{"n_layer": 15, "n_head": 4, "norm_place": "pre", "norm_eps": 1e-06, "positions": "learned", "bias": "all", "parallel_block": false, "extras": ["capped logits"], "init_std_qkv": 0.0181, "init_std_o": 0.00331, "init_std_down": 0.00331, "lr": 0.00644, "beta1": 0.95, "batch_tokens": 131072, "steps": 2591}
Each number is 128 + 32 x the weight over its row's rms, rounded and kept within 0 to 255. Layers, rows and columns count from 0. Numbers have three digits each. The size before them is the row's rms in percent of the matrix's.

# layer 2 MLP down (transposed), 896x224, rms 0.0867, rows 197-402, columns 32-63
095:134161092097108133137128080171166165132072148130035093188017139101118108081105182136131126147127
088:134134092099135133070102122157142119170118180158139141141076091116153108050090105136163164138151
085:143115162138101117090117172105158100105085125108119090127128100216115060169088135098133170154161
097:113130122079130123147112087094093135133093112106161088115095142162133131136106107112061086085182
105:156064109078141123117168109130087139176197139124147163136123153087125094087112135129190093109139
112:105098158100163107104128132128058132128145151143146100120122107120111116128086139128102077140157
073:161190115091144183133124132174129134105132119179093090092096055085123120128135160158094118089175
101:092140110108149070065133105106125126061117129108077077136113121166092120129105113126181091131139
101:168063096111088159074108115150086106149148103147138130167098161083059144134160054104134197129101
100:158176132145109139155171114178144105094162116098123142115120053114086114137124170093129066118114
107:104117172144140109142119107118158163120154108104103111132162132100060165105076098140108177142139
091:072116134168136081129147107100137213121142147127140070125165094129163094146134099078141121072083
088:084157156109122123097094165108127099172146141102111146159181131098112037090118138096074138119161
082:153163060148125130150159108065134049144155107131151124094165161133119097155113159141185105120151
095:133069124122151113105165104152123186182154130143104121097118131121149114180178100064110126121145
100:151124110143139118118107147079125144149115155180117109120142126172080057153108135086165178083153
120:096122129149122140169144102139109169109090125164118134100122124124104124156125151144108080074171
116:149060136113084128127070111106078120126140132137138096115162113163197195172121105161172078126112
101:079134101098095134050139127144109147141191190091089084114138148138157105093122124122138130160081
100:141158124124120145099104099134127115125100128144120099206170156107145113074088178122142090082122
107:105142103119125150088119089056120109133073116085146147142169112140102101126089153134127130169118
111:070109107132150149086136154082163183120154118149142080121166147128148144138119107111161052126093
077:130192184061103150095102153119171162057160159107155140134167140159106122146055143075128167137121
073:156118075113142116117080169124159108153172099125157091106150122169043159110130130203077128101094
092:083094073159126145117124126151086119131118089130145103172126166143147151135181091140143138130148
101:132149166060161132098102203108169118150114142111157178133106148135111126172158148213131105153101
079:109123096074113195085111094095113168208099135098127127155129128124158043122166167203201125158160
103:066097131138088131136100076148164113098149113164132130093140214154102162090150101096082141139115
093:133081161083111129185175111102124138138118151135095108127131149194168174159100148172140145219170
105:109075091099114148109099092078105170142174123128154197061143119109152131168114151135168162134097
068:120181119143105128100073170103174081112148096092103114121150084150147087091109188181120155145144
103:070167170121135174076146073159096194135139160122182136185091136104055126091131174121142193119120
112:116110154155131156067088146152096133090109073164070156109103054156157146094138116154069165162106
090:179070136127176101107179166070128140097122173094098151096104108099104110078140156120194142134131
119:139173112098132070144127159103128118126151093128132119171078174111099066138165106165124161072098
078:161153122126134139158137086113200097173139183140109138104166127109136051115139130124178126130165
113:122094097130177135133129178126125174151167189185156143123144188138106143127144051124048128107114
061:137130143112127149118156117138162104126120114113101195128091123150160114160158153096081149114151
097:057182166118099105129177121175139103111101109084104102081136118110114091116155142161153194123145
085:119154126182160122179105129094178140141112105145175174160138120132151118169136160119122104104104
098:099090139170109169054091136114120051184090155126149141147142082107186124108124104092140120087145
099:119133090130112120122102131140126139088072073132156137105131121164135104148101167108192132157184
094:124171052115225111092079130105145116138129159110159123094160130080145143145132202125116126163133
101:175103129096110157088136129137090154113124055128131089160157113116195102128095156146084154146138
085:107081210088108111140066071177125111163163095140124151116074138110131137074135103145145118115143
083:132152125113198127169159088148124101116097113140108127135131183151110160137142128108083108137092
108:135069083175129153106158134050105168137112100109110118150094109087126120046075109094190071155147
105:151135042119102143082129162115128130085140121156186147096066206085152152130130096131131061102112
103:121105158119131143144151108119127143112093171132157068125185115118123140131161123158163087190107
096:153158111134112097156102147102137156107124248185172143085095172095100118156000081183142144094172
120:111118249097080137139062176115151116115196159113149168121065175081159084143104102083110156106171
075:148193133127171172152135120120098116095109102140100158129100083138083137108096153124166144141137
111:110075146143152125178188102141143113147107061114194148141131118069092149169135144178179114137081
069:121123161131186084154083112114153207086139153135101079130140093150155095084169200038118145183109
100:113120069143208108134137154123159146095089186124116071108113066091135108077160148149131101074138
107:117131117124147140149147172132148133093171122119165171098093132123127178181118106092116065101163
094:114100112119155161070179089125104097086111207148091107096130111148166122077157125116151119123126
095:147074206096117153176081127105140109133149173150161118126160104082095120070171112159152123182111
096:153098082121126145058129116104094194148191155133164115131092146068151140061131153145142153169124
110:143120163096122098110115079095159141147144149160142170099158092197148165128117139122139087141115
109:118126141121136136186100089119093151171168123190158127129080115144054093136182168144157169151097
090:044182157126088137139110073083061163124174103151134068136119216093113158116205115117101151094159
100:149092031139156155166141170076158120091203099090127100199158134143183173143102131102053139068118
093:085120139146087073096084111114112129131097124088133064127127134122060060085111139169101162101073
101:161156117169152108138115150192113114093082119104119132132077104096148090121162099157116144070125
105:108068141131078117118136170176118097107099094152149129145148048146109073096075161090120147092158
093:052202115109182131109133113050120162112115116165139137121130161176159145091076108156096114139153
099:153111102155125143134131114131089111150158153087141181164144153132164103142106101153104091148121
094:123165134112133119103084130072123122084114110112141119146175200154133151144120086139141111123182
122:192133139144050176155157096190102151085118126139075073093145156185164141137175094115128131097139
115:140170183097182154109111153146124122117105093121127108121101136117102123186124153114050131113066
108:174131132087124120106145125134127186113131094171056103157162137155067070111119107091142150112152
116:132132054124203068145117199151106140097101111095140104135135119151122076118113114134143140172117
087:128176091185148061160125122166131165115152111138124153141142151129092134135121167089131097124081
109:162114144094135141124140162112146126139121142151085182081118121150097114133108092111041122114137
085:203159114151166173104184085133142085135047121143097132078118031138077105096168110080089139146101
097:184150152098102121173161137134171067158166105174136132166113103120095136036131133089216137070087
107:147116102053103144164093102111069126094154123102153106110143098087129122108162156150146127077150
120:090096181112069144127171076151078130124127120165076172108151130135079093114090142142118153095139
100:174108143093119106152112077166111137108142097148087115168132156076148140138153085062091115177088
098:100106124125129173202141133157089114095189106149099141138142145154096110137127160180173137160117
082:093135103096185107112093135158137130087172113127186102158077069168196090190166119151099126179143
105:108100091164130116148139135149161112154160128102128112156102087142144138058106146119128159113154
089:108106123087133177151153133127109129130098134123100120073147163147093153143101105125146135081148
102:105152135101163132064107120182164161131094123114159125171152158110149147148120147100077160117100
100:138157124191108074174164121164105127082168113144094137158124130152085141122136137068100102158096
113:081114121173112117091142152121121136126091161134131098145127076111107107083149156154160083128137
100:172162056094109136133084156159140142119100138094067142150122149103124152162071202123103096130108
098:114063145094125145118114163133161122109093058095047155105132124148192137113137111143172165115104
101:171119147206126130101181128177149143146083120146099130075155083125085080167148105098143054107185
111:160121103128140132102209138099171151160147152074165160129121116120056176190116083130189140132101
099:117082145115127114098076144137137076185162134203162091115127137145150123074142097126136136131107
081:105131168129101147116177085095126148093090104127119050123120191101150158128114137134082112085139
090:107134115151144119174125106170122190131142182071100134099121127192152116141078214126153109130179
088:159126146105130153106106092108120140124095128190122123130145150081124112134131162110096087117143
102:180103141153116117138193174122122166093151147117085152090111108120102107096130086146087177152203
106:115091117142177193163157096137179126134149071139080058097114130138146108181114123104128080175111
112:132115046108130154071148113123125135101102156150147198145084083137139100167111108133133134113136
102:097125127121177123156108129120138087118132116100107141101104152129119128134073137136114114107137
093:148136108098192113134122083119102125147132119107143104145099104109109109096146161117146164101188
090:122084141079143172105146131159208110142240112090140153155193098140094136128162118150137117140145
101:156129112138211113154118122150123173113068140135168102127117141082088104196095140117100113148091
101:090085110081113142099093068155098127153144160109084163095091136123102147109112108089131144134152
094:138089180104147159186115098147117117127108161156156133124184143117146152138092181140191144178142
097:108142127195071090058166098143116170091129182117129115151119145112150170122112112160122150123144
096:151129129138174092121100113116134135163161137085162124146116095117118068157092152113103102136103
083:178108126149086131173101160141109150161163150074168101133112132105101087128145093139071099069134
103:089062113105205120107102148176091098091115090150107141119067168146165152115094136131198109147119
107:153143172145126138105133106120147127124106122159200086180169122153051160136098160115125047085136
112:128151058144106119119138156069105201105145125120109187088084193078073087123079064111108099122159
096:103055138121133149093157117108075089114089106164115080075129177149115162123106108159162108151102
073:149126134082159109134117186120112138148123097153128140106158115151170159125156161102084101158122
084:088103109114134090123174144170119124128168040086115127123112189130115170110080126094168146174142
091:112168104143170141152232066136148104101146137146143097155116141090171090087232141127103122156130
105:107134124137073142151140132155084115093205159170099112079125139156137137147097203141088165092128
097:104073163142070147117127089160151074201107111097173050115127120165177124174103128132099150134117
085:122137124162171134110047201107146127173156113151112157099119129135162139108142135092158104201158
113:115164165186177131137169072111123119077168094158121142089154122138162054100096132149095075108063
091:098148168142102111140085164148130137079094078092145058159079125146176119138164130131150108120195
084:102197146121078138105116085145134149145144143108128136135124022133160092113159141133146185129157
095:091139088084116150109095149151095113208115145122149123158182110175160153148130100110135135117127
108:082164184240152086178113123176115130105117123073160166203174228137084112075098117132138100174095
103:086153183114095148152094157162109162123075142123127177191092158161093107098125106095142076148173
127:034097139122125101168128147148098114147145128202117184103111132162113097130136127138130170119116
106:180110115142116034091142114055149078146148101118159142138120102062122114112127133092115126170102
107:142142114126094101136153115124105139158120129174183118119194120125123111115121147080110130154115
102:136071115149117083107034148121081105141115121142135217135106118111127129126139092131146143112083
103:072081136129099105182138111111095148132123094189107169111138136111180094133117109184120117140123
102:122153104150064142161128166148138127139102151123211147159126184033155111079134140109097149135100
077:152111068111102148138103166125085154130117134074080046129156165099122148118133141208147130186149
104:073144171092132175080113121123151133115131086098123098135095109164110134140147147124141095112117
099:086111123159123037054118112141155137102109141107166088093081114211143118105079137152075179083062
090:118213128059119151121051115179119118157133126123204136140098110130103146122156123121077183117161
098:119126129125191178111104136175134148193064093151144163144084041112139114108118158123107123075115
101:101113155156139123145134090157144127181048080114158145111182125173084089166117097082195108122159
112:109106112085102115125131160139086139050069149144173109109125147166136187170090125125119091153146
101:082165115063099111058147180140079088047165147048135143201149140079090159181126154095147188076088
072:162136120144131102133177103080119124139132126167151120070112117054160077138140115098194148145140
103:148122164154104127107160078154164104135179139096108119143175162169177123092140137167110113066168
093:134112080084100124065117105129106116131153093191173140061127150192141077121095059119117159156198
110:125136106161211138119047136161147077125115126167092183089110105104105153170099134091130072161165
072:140114088117100152208098104174105181093098155137104128177068075167161049122108116111062141105081
102:162129112101146159087166104109083138114098131151159140143140092164155107124147144124189184157041
106:125075154134064154139152104090156125166076055129163125135213050114139086120085166143130134120127
102:108164129140099162133172142150119088143118072157161084143114132202113160104150143115119105144129
091:106097142068073081112152122122078168124201093151179054130133105099104091183155159161160080126108
087:120135152120123126183080146151144113122114022159210154129145178102154102230052133093136173146138
092:132160134108106119140138177148091124109063144115123149099114172171087133218056112103103170182118
089:133142163146141121130094125169115098163172108105142092086129136184133115134113140157151103102144
096:184178108136144114150130118150098083078088095134106103128120128126133125093072087105171085168074
109:126131145135114124133157070148131098133137091119162129134135097170146143149101126120065062163162
110:111085139156137159090157159182137200108129157154189140111145115115183167135173137149120147191115
093:086181076062097067163130067141150172101103182149160160122137148126067118127138061132098087130142
081:139130085132131123140112064107142136118065167140130112124116102113120152072132153060084120078156
112:081128144130139108111161117078144108108095161135135121100100114070126080107108087066144108176110
083:158119130159128106088115155109138110058131089103134178138114118196106104161118139116119135114167
096:093111220118144139145147163076162139133099142065141092131106100149105113103092162117197138136117
090:122141107162115004174160165119094085124156062188161133117142159159089131087113140115122165086119
097:172151131096035118065169121136174153150106152157153092126149181131189146177097118179092155174101
094:087103230143112171138155151146084110131111141087154108142099080240098095121144145019184154111094
100:108128141094061092128111130073069126146120096122142092107103102117176175110129098145097137090127
104:145067201111106100122101082142132126160117157125121165119143133076116077195123130100125120130090
071:110123163151147127144182146117127159081162109103134187122180158156110085113157064110124089106122
114:131140101157171141110143112150133060156145161136104089154142150139075084143109141090118173136099
097:196050123135107131095080101109120093125106147105072159082064137156161153162123139086079156160123
100:152073093102088095052100116093089125120107142074094158146107158054123127061081111102126119104087
104:128091128136144117094159104133112114149137165102136178093139057164117140122099114151155135128137
100:121187193129146074143107095102097150164185185133080095122115136156137123093110150078140181115158
098:130162120135154188147120162116113130118113121161117132164101134094127113189109151143129109115099
097:137178150152162095134151147118141153140153122149195119109087189157160135102164127156193115128114
114:152117140118158134055153126154111161123129116159063095154145139211085121087138147129153118153091
159:140109161116128107135183167136146139128099129102053155129056110143110066149125123150104104126145
104:107144207143133144069108103124128184133123116130070150123112120149096108131162123152083173133093
095:145155118083104161138116157078148086108113093099134142054130132100105148113125160142174155111156
099:196152111161217157099090095101166163139114175124157090129088082153141150128174162141111165101176
100:140086093239125088076188146115132188079102129087198117079101159183204181145142132159123164132098
109:069158137169096136172153127111076167152107080093155189174102089141156098119114132076169155072182
101:095129149088125159122118095135173059145143118094170156127141168141124180146090196070099117132151
081:158096174137158168129081109152131131118189121085123114158116165125137112147139229144129131071138
092:066118102143161162174136099118163131125191188084122094137132179088167151105156123143071112175158
089:172111149125150132127101154108182099111083175132161135167154138107157119195113143090138142123124
100:090137110119141088134147129109133134106142110118102150106170106121135156139144078119162087118111
106:102058125111124137164149177124164143135142118098139114141156126129082190095141105146151081184078
086:169085159080167192207161153142145127072143101203088133128137156082105097165155076142128096124103
118:135171153208159120149158095137146117097145177075166142123155120118136062130174084098116134130112
102:157085142132134088120098073146190127115115146140173115126115163040147190126135106175141164149100
113:147184136151120156144081165125148190144120146188124153086086154160108186100103105120042158126174
106:134093052109170134069082155085161135111165126132200075120139130084076154139125182105087131170096
079:191158095158126178161085116147094111144162139163154142103084183081153088107128158135112125087091
096:119190159123165153171139140145162114135137060106097123142179130100104107152137136108140057104158
100:128177170155140128107109101110155111147125132136137072115146140122133037149099110118082123195116
106:142130089153134166127176169109081148175151114126208104101127164130144180132094096133073144096135
100:093073107122086106089125138107104120181093108085108149118137110104079109100134126097190088104168
092:109143115094198200125076188113080159155142136127151145099128118178089116168131102154087137133122
095:120165097094081080144070157159124104141146121100140126098184183201147104131147114158082156137110
093:136092111172127165117190168117091130102079130098212152168118103104108169113138158130179144106121
075:190123105150102158109192102146093168075102156121144151072135176133152129136124059162069202119071
102:115131074147152099129102098155114137153082174088162138099115149093162067117123113143132124120120
098:114201155139148167107130172072115141141099136153156106107114057114121149143162141161143098222085
088:063113181134136121187133142107123098158128064103164127112111095120108144098142134124004066093131
091:092101073148116148198120153143183126138141154120171152128116096134104114079140166095140198131074
099:140139165144087090100175170146140132132109124124188151111162148094150135144140061124129116132089
101:147110157166099126129154154159136143163147162122124123212143128127124109117090121079136155141054
097:164117109165179114163117120086148087084074167165127166125128093157124133151186085164153122061149
085:161124103176198169154097124108138172088142179146144127159134136146124099133132028093111141092127
101:117122088079119121099119097126115167079093097202110087151188159169119123161114156113106109109158
# layer 2 MLP up, 896x224, rms 0.0915, rows 198-402, columns 32-63
095:130120166164123118139138125128131151076181059104106128141185162165119185183133172158111126096148
083:124183095157151124113142091130102146152146109140152163148140161084148228103156107159089105127111
104:126143138186137130115149187149143103062157195147112171133159128095108141102083118131183147164106
109:100162159191093152147095123124124171199067081177138096150116060170149110174158132110100177108109
117:149220061141094156167110103127172144144129132091123138123125144155170132168152066150158141076157
071:110112134206148128169119101114164126114094163097143147136114143128155138124088113139106150147072
106:147101109182160101173120157096163117183084137127147220103069093099162162109116116122136162112111
104:126171109150167093182168097173132154139118162097092131081135098144177105167130157110124082153038
101:148156128111165111052124143083109189159126158167112117150184173135127146121106136188096139143162
104:097096106109096078133165104105132102137131148126137072172144141119180067167123133151134107111119
094:159154113117079175105106099128101082148110121129111172136082178113088151114138151162117124160152
080:119133070163131136178137147114100109100131133142080081129119080204099175155154110157128085059149
081:100133164124119126142080167173132178139119129110133135179124087119165143079162099109062164155098
097:118155157109134104177125133116154111120088119129124195142098140127125117081102151172161155168185
094:098133216105079153128137100163106140123141101089142163079130122076169182120131078135153102163097
093:078122136110155147185168138172117124078112142118048164061109188152116098157147123124184011127102
114:153136132102151153129166140132093129164139101150119137103115094177140074153163139147169116139150
103:151165096133109096221156117081092111157091096136131072092110111132131118136184118122144083092159
097:161110149102180130175123168133120139100126148111093152050071148153105137164158079177096072169129
097:185101123129117174133119178135119100140094107150134076115115115118087156157199104114154123113137
101:189112176131118120142180106184063135142102095166171124195101125103086094139155129179070134114185
074:145113149202114091154136108135089109204124140104100088113084133093176081060164086143119070111115
075:105145166140106166180168120129115108115105135070117135163187127111174100133114121053152100154142
082:081118058153121121176156126119116155131124144093111093051119158076085156123118116148131153138111
105:138117103142096077132161089171049122145222104151099068150121126075133161107093150072078106110156
083:141132174192132062186140117180155098066132133106110101141126142123084161119075086098099161086132
107:150168110126178131145136141135102109145126152081104121174094050116154166129174156182213113137162
101:146200106182157153098108147168108132088138118163173161093116075059159064099175115113111129052107
109:162174136166154153164137140157143128110145168142113084206091134162146110120096089141154084100184
064:114127118125130120149137144194112164118163152115109097052083177157069138147144074099124099137113
097:149122066174148069187120143096173093120136121159091135095166113173162166152088085159164098123133
114:103132107134133088189157113148117115157102123099151139097124170147134082182152118101127127094117
090:093115097143050152149087064151163099126091101120199150169166079150175170172121109137076126171129
099:179210103156086115132133148109074156116110125130061066106101166102156101138100100143078155119076
079:105178145131114135144138145136098194170062061152135158170095135116104170157092134121087168102071
100:125027105153139197088151162115160110117126139160116166130141165163098110144102082106087121144077
060:120116150166163112165067174137099138130178065137117085131131123124142175096054112175158110101093
105:157123143157142159110130096108093175148187117172114117154134078143085204127117147112092058115103
084:153122126086105172112199137142100133098159154106104083163082125113107166113121145121149145150166
099:211130143130121068115093131126190217092101103210075144108082167120079147106092155148107135154131
110:120146148123162124114165126131123135149154190115120137106118117106164167131155120164057109118110
102:137066165151093132167182144139127109145092143142068138133066131170101115166154054153131149107144
101:134119084121136098174134107179157065081122122140140154106138139106112100132221120127154076133116
074:108088092115168126153113112175093061104165143134083168116117138127176120105102090102171121131101
079:117133064177131157162090143150127121135157142125081116099155072123171100137113113130127204123116
107:132155136137143080128121143087144100105131110122113156109169092163106177119156171145104173104115
122:114122230099126158170134082183141126158098125105062093190191070132067105133152141085138185167141
096:165139089110089160156123111155141053150159111124121165136151114085126150109129144075141150148069
087:164142125144121137115134207133149130123121080116095086135100119125165097158184132137144079122111
126:073060125082159110122081123229131090040164152166087132104170127100130136129142132180170150213125
078:128096113168119093109133154144152153174120159122154089136145165124174117167141138114069084153133
119:150116142093084130097152145155116163092156169139148119156136121128128089129136145155090117150209
068:105099038121079192118150103126114055130098102109173142123150140086166168187077050198087131103127
092:176096189125065124125159118087060102157100066178134096158154146165128094151125160112087133177131
112:088100169160118160099106130170118067140104061140137116195133096097098098122135156171181209111109
101:137123123146091129138090131114134154189141048117141164115127113073042187168104136172078138168110
095:105139069132133109090176132107163138110133113137081094154120181140177141141049166103075135076180
097:084158164102127094215128118169129104123106089123120116114156110133127117175114100061149125124157
113:110156090157135155106106152149125093125103091127149107147083135049095106123141143162103159113117
112:134135083113159151079138146116204074071120118129110055115150157112109121136072118112103104101151
091:188124081146166114123134178170154117157153108110169184105133132138080094117058117090132121114112
095:126179219090097103142146141131099198129101151097081096077138159105106143129129113177138155190093
093:145122119100148172122162149161175123124146140151138192129153143142227159150098130097114076134158
088:111141151152164119117182147143097172181197117097087101114117159112160120133088100101152165138064
109:133137152144171172115115120133108083121123082161107151166172096130044182125120160160101100128130
095:180069143125066127159139145190129086148137124077128102107146105075097078129148150125144116128107
100:097167173127114126164159132119119161092095093191138095112118137155100120141165116100151187086175
085:143120130070129099168149134193114130112125123121154088119127052128195127150165120117158073116089
089:164156161150129198160144089125151164138138055104127157092114133160105137110127109129129073149194
117:147066073132104109130069130034167149132142117160089146150138125123147151092117103141110122116113
097:074158147123140089115107132164091098160126139160186163095111162068143115160118098189159097177102
094:149125132142141143162122159160183138102109124112155108201114071096161088137116071162183082117134
081:087152074130171073086115112103122154137172088160077102153134155117141115101187165148120120123073
104:187150127113131162125131145114099163149121133144099137040101081104119096104136146120115121108092
103:055104153129122106146107170086131172125200141140155108197149178113174152173080109185165133108168
091:109090088171162133164173073140139179080109143113081118113107141118089153211124097164062104168176
102:180143150151144124112191184117125144128115163156133046141090154140105141168084133131110100114133
112:096166121158153110182123184121160184115138145141166131127117177159150130222091077093170156139195
095:107101125144080178089134191084161124135126183142133135123164089168108122109113165223163143119170
089:146122127139118153149106153152103150124116132108138175113095124148152163078152004096129076149112
079:149171129197121125161166110096113168172101133123098127127198164114062195101087160147203141117142
084:110111130175136091171148167186111116059153145178129124101166108179135140080095087196182150156169
086:136186142149166073115147159160119136156115143129159128180066142101108112118138142098102138130159
112:118116091124115115153136090087096096100136140159084148116094147204131086107167048122185100155141
095:121068092072173199095107151110135097172112165115137131102166098090185114153133136203133136128179
128:137157125091139154152104103143147102089160120142140150118124174140083112139116054105092147156125
110:108112200120136121118176108119123122141154156136190115137117135136128100096153075104115150134154
100:162156124151146112132149089118161113154145190117159077105109161088066103170113135151115143153177
102:074146160034164141098141128118132099131153131110149102147137170140134178070170130133074130116096
100:121153147143147119135159174041094157190090152136087124105155135120131139161114050140144122085113
087:141088102099173155169151065149122099082108138096107170125127146114174144116122067123065104135166
081:173151094114109144145104124154120121188167118092114161079151102148124108112146129076162113171097
085:081139125096143101113129101066084066085108117145116154130120082169140185133082068169154132139051
091:081153163154139115150127113152126130133154122074125129123074082159139148147130074161149155122151
120:059117136137128163124080041142106096162112126129112104164144112139154149170101152113126149124059
105:123066134124143103162146102160090103125128126105116116124125088144160152213133127115125076163053
122:110120174150094098214100107159144121181136136090107060112153172113100119113122097117119118160139
108:162110165114087086054133104130095155140153136133106125119181144094089125144173156155124146180122
096:087136158172056163115138159142163157129113137151124171111153158113130144168085106122092091159085
107:109187086151106124147125131092046121119031182180126124103062185126114147134137157158121162092139
103:129159101140020087132149151076123138158150079106121117173205109133174167066176132093090102085169
099:177169055141134124190194117117139096146139136125144152148147124173125150148142169110128101125145
092:121166124209108099100102105088123114107125167133144158126066096095088142103150119086117106080132
105:137108066100125161171095141125091073121074106077120149084096104121107079114159109104085093140117
080:100183172142139158100201170125110174107136153158090114123156147118120173103136116149133091102117
083:113173134126161117031112102120140129115138096143113168168161136194122167105117165145151114178123
102:094159142195088146137137095133137090112173079152096087109190128073104092109134176124153118135080
114:072077101175135092135137127119111159082135119119085155079115115098174089112150103117137210131130
108:127131143094166188125162118139155085116124154061098064166167088146146118151167140104147113127081
093:119161139103139132108106153062149080134116139096154171119129089107164157145160196083132115153076
068:143150125151104102099077124081167117160135126125097144126116098098125160155114072138133112119096
081:168117129132082129171116099085148123103083197173145098195144088105183095132139152158105080102128
086:137126120133103130126111158167091166184113135152087108088159092105165135131081148116141138090080
112:152139104132167112142109141145113144128067115071154100156133113105121132131101053163123105181110
099:181199133105180117159120202137112165095112140158062141137153112098118121118151131118154102101113
089:139131121126088086120160052168116178126131142144135130128128176077140114157083106173078106076124
098:123150063157130135155115169095137176156146164118137137139125153106141143108097141147016081111116
097:119121106121122151110176084088117145169222135133083136113164150114083130124095121127086106161078
093:139068101170191133137111161104128127134149095168119168114165207151076169140097108125121081110160
091:173161129152124141140151069114098152112099120099111088134094153122066070085107139159119167147171
093:102047109171122082177103149116112095183099106109086111133129144116094189116161101152127120123101
114:159079098088137146100121090106166096176175109104119070105142124079125103146167156160129171085064
130:211185129152108135116126102096132142085110154071125108176133129093136179104108104133106057141159
114:063142120140161209172058148157097151132188178113112136135113178150123113179100097118179133112119
100:132131155129176165153135120081092194118117084095088146131154101157181119141086132122149119161159
089:103150104089149148148172132111180100120115158188110124102143206152082094172160136142190098122139
098:114126113126161142108128087062135073121150100145129087152216095118129157136143073184120129104162
101:106123121183175150143093129134174100157164079109097162106143119195138177149131139124142132109136
077:106138185174134079056121136141187115110145099157196194086114121198073155134098132082094169103126
109:190140116144149069206128131108090124153105159131119149077144119107104145131129150129084110138153
101:126174144087127189176132137122124143145123106124107179156157116086075110137160109080171022192226
089:127063132165135114161127132120107117130140153142075119114082125108165124076155128117178065159086
084:145131095122120158107095184142109066140104134117097112094168081171123136142205089130170177128147
097:139123109086119140117147161076129143089137202157117110133063113078127135120112205195060203129121
116:134103082175182181144117139143213157150177126180121153147159171126149098109089161117085066114151
115:152113163126165112235119073122113168185084102203111118124130079115139141087109103135122119142144
071:085112140164144145175136148233122124066186158146088134113150129164106144103140168137144120173119
113:099141158128149117142120159149084157129050120139154135107059105108096123131116122097111122160098
098:103162143206159129158149143117118144102133192073101122158108129116115155139141196154129107079074
094:146089100155095128114135187112140124141135112118113060111085180143147130138137101112174105103096
071:110112151119122090049139193067132063115136114100123110081153166099086187147138127152184102103118
109:096112159155111135149112120150142110120153094119086092121142128090107137114137087150079086109199
109:145125100117190091153140164126094118087134172168123163094068183134130209123119115143150123090188
106:138114125111177128138108076123144162128162159108115190093131120097127103134116133143155197103119
084:160078130147168204127117085115153083131038078112114178144120161126103170097135076124106200115100
079:104137099171128131112166160084143130109129220113044141146153084141125127161161141171118109153140
088:113107161162091115087111116090119137109182144114086053188173103094144130081148158143173078097122
091:129101099141102148134117109037119173120089133176131150180134100061139173110127129100077155134118
095:085113169155141135077123168141158177142157125128165184129158145127119112155131214121120099118197
117:149152098132110129151083189113113143109111163135073108120174113086126096102200140141161152098085
103:107129089114121191147080108124139130111104141123101117154120101131122087153173081160110107136116
096:116104140126138131139184123138122077085161157110122133125128108125211151134132169142181178065073
086:158126139126133118109130151149096137112135124147127149116146170112119077170133098139118128177155
115:158134108134118126114100133149087126125161069123146106145171108172118174161126163194107134069160
097:074131097082128107187148113164124135247174157160128082146120131073160109108150113144134101115122
096:156089057159119105091135080188175141119106074194149168122151127129069151114110088142074146133128
080:173099130116186203181170174101141148081066155074122112089108130127125141144129076100095132132181
097:075129091142195104166082100120037160095118161148120154127115074107057144120131165126138098103110
097:121138064130097064101112122145186168156141082171088129132165149002134163114105104187029122151150
108:136190169163150128126140113190161183169100135186094139139189159118104081121132165116082103118141
092:151132056136139144198162135141102074111127131114142123173159129151098186102157083162136170142131
061:077088129148186162128116127211138110120172154185149103169107141171072133147109092077170143132113
110:137134159117074075167109115111083205108092083104113139091123097109168182107158120169156088130142
101:083148110086148152143100107172111101143114155126150097141143104113118104129138091192135116113117
105:144165100190204181153137148182134116112136105173146092073107118185137120151208149154109132143173
118:132125122107109127191154123121161117103134091141136082200103171120131099147164118104067120112135
114:129089070114093216120150156155150101074066074137162179100153120096114176154144109182117084113107
100:153126125144166068132143077107148127141136173138142130093154150147068079069106108087095133165178
097:115096150138148131144110113197141159135139140100124122220102130122123098119071081142120151152166
126:122134131171103113156114124093169116127157151154203143096104129089150122149112168146104132112193
140:091135151070117125120133188170149105140143121181081148158110139141106101131145109185156078155173
107:096153079106141130132181146106154098122144158140170070120142114099140093168048163057142160124205
101:129096164149165119129120127185095204142158151162162097234103121129169096106090106085054134129120
100:104129146111060109149128172186052143152150123116106168132130173114126085148125102111167091166084
109:084121134031127177127083134143106050184154140161063139143166120084059080147162099087131094104177
105:126106145109121108100112095173089112102143115155085105131148126117124148032117106163129060181084
095:181125121149145165156138141131088137093073118089057077089148092101160112165177162182114108126118
072:154125088093099116207158128140103134154080168105080102082117188128160136121105068112157051151075
085:193146159117109111109087145143140090127085095180148145111145112128091089135110135160164142113099
081:137125104088145174109148109148139151089130143139108161174130108138107048154122085137152125124154
095:144162117094147173186114110105155222165127120147096055163138110151123142157087137118082132109146
113:138143131186126121077118060101094120148140129160127081070160118148144087152138106106045154107177
075:069131125134119166144145128125088171104104157222111087135161148113072075182083168156127175106075
127:101141087169115149094141176079129148121172115167179099133170114158167136152122129140047156103127
103:114150085089140163120161172133064131105119107172087162098102130161136116173139115151122087130160
120:112039119128141141105159119123113097097157099107115119139175065173129063181168191135212106100062
120:136145160184125150179095101145139081136126175117084177204102108193163082109145121170181182137166
069:087153167151136096121145091093094149148108092114120099162171109119113186155141125134139121192172
083:113105166120125151123195130119139141115116082086108152174122128111108209145118117137112082110124
109:090111094103098148118165131143071165110130136142133147129112121124149206127124149162166138088174
095:147155075123143131118107138149098150169158161151096146107090139147145123179153091135194043195127
099:161155081079170161144119129140155133102134117151104144121168111149141191163152166166067123195112
082:196070133150105041156159081146185065110088104158150140155156128119149117087137141123144178129161
100:143161128193191174116154130109128159121095136176176123137071079065104117142176159082137123110167
092:115126127114114136116087113122123155162173109169058103105137150136148114170156058127124089169111
066:128163119146193141160129159162087111078163127188165153137201114121095099102169169090081080111178
115:136173146136086151162174088106111134081133119186093112141152117137116170105110148105123122149145
109:140091140120131111130141094213119115097118135121104141166143149115095118134126119105095185082180
083:176160074150166110119124108165130136125098148205100155129140206136130078130113175117163179148178
097:147167159121167103075121102080095133109109125138070079108117146143123163140122088087130062128164
110:091127105121163163101080092110056129127154139119106136152065149162131153083058156138127078156132
098:131125067098141131138049094137169094113132084143110124097130128142105132146172121155153126096242
082:136144119096150160113168126151062155176123121105136153117129127128079081153126161094058087169100
080:106066131055070040088172079110142107160109110142107110133112122098111122145131145151085130121100
110:124151154162137158168123163109129098170149127060119152117084122093147152101163120150127115148145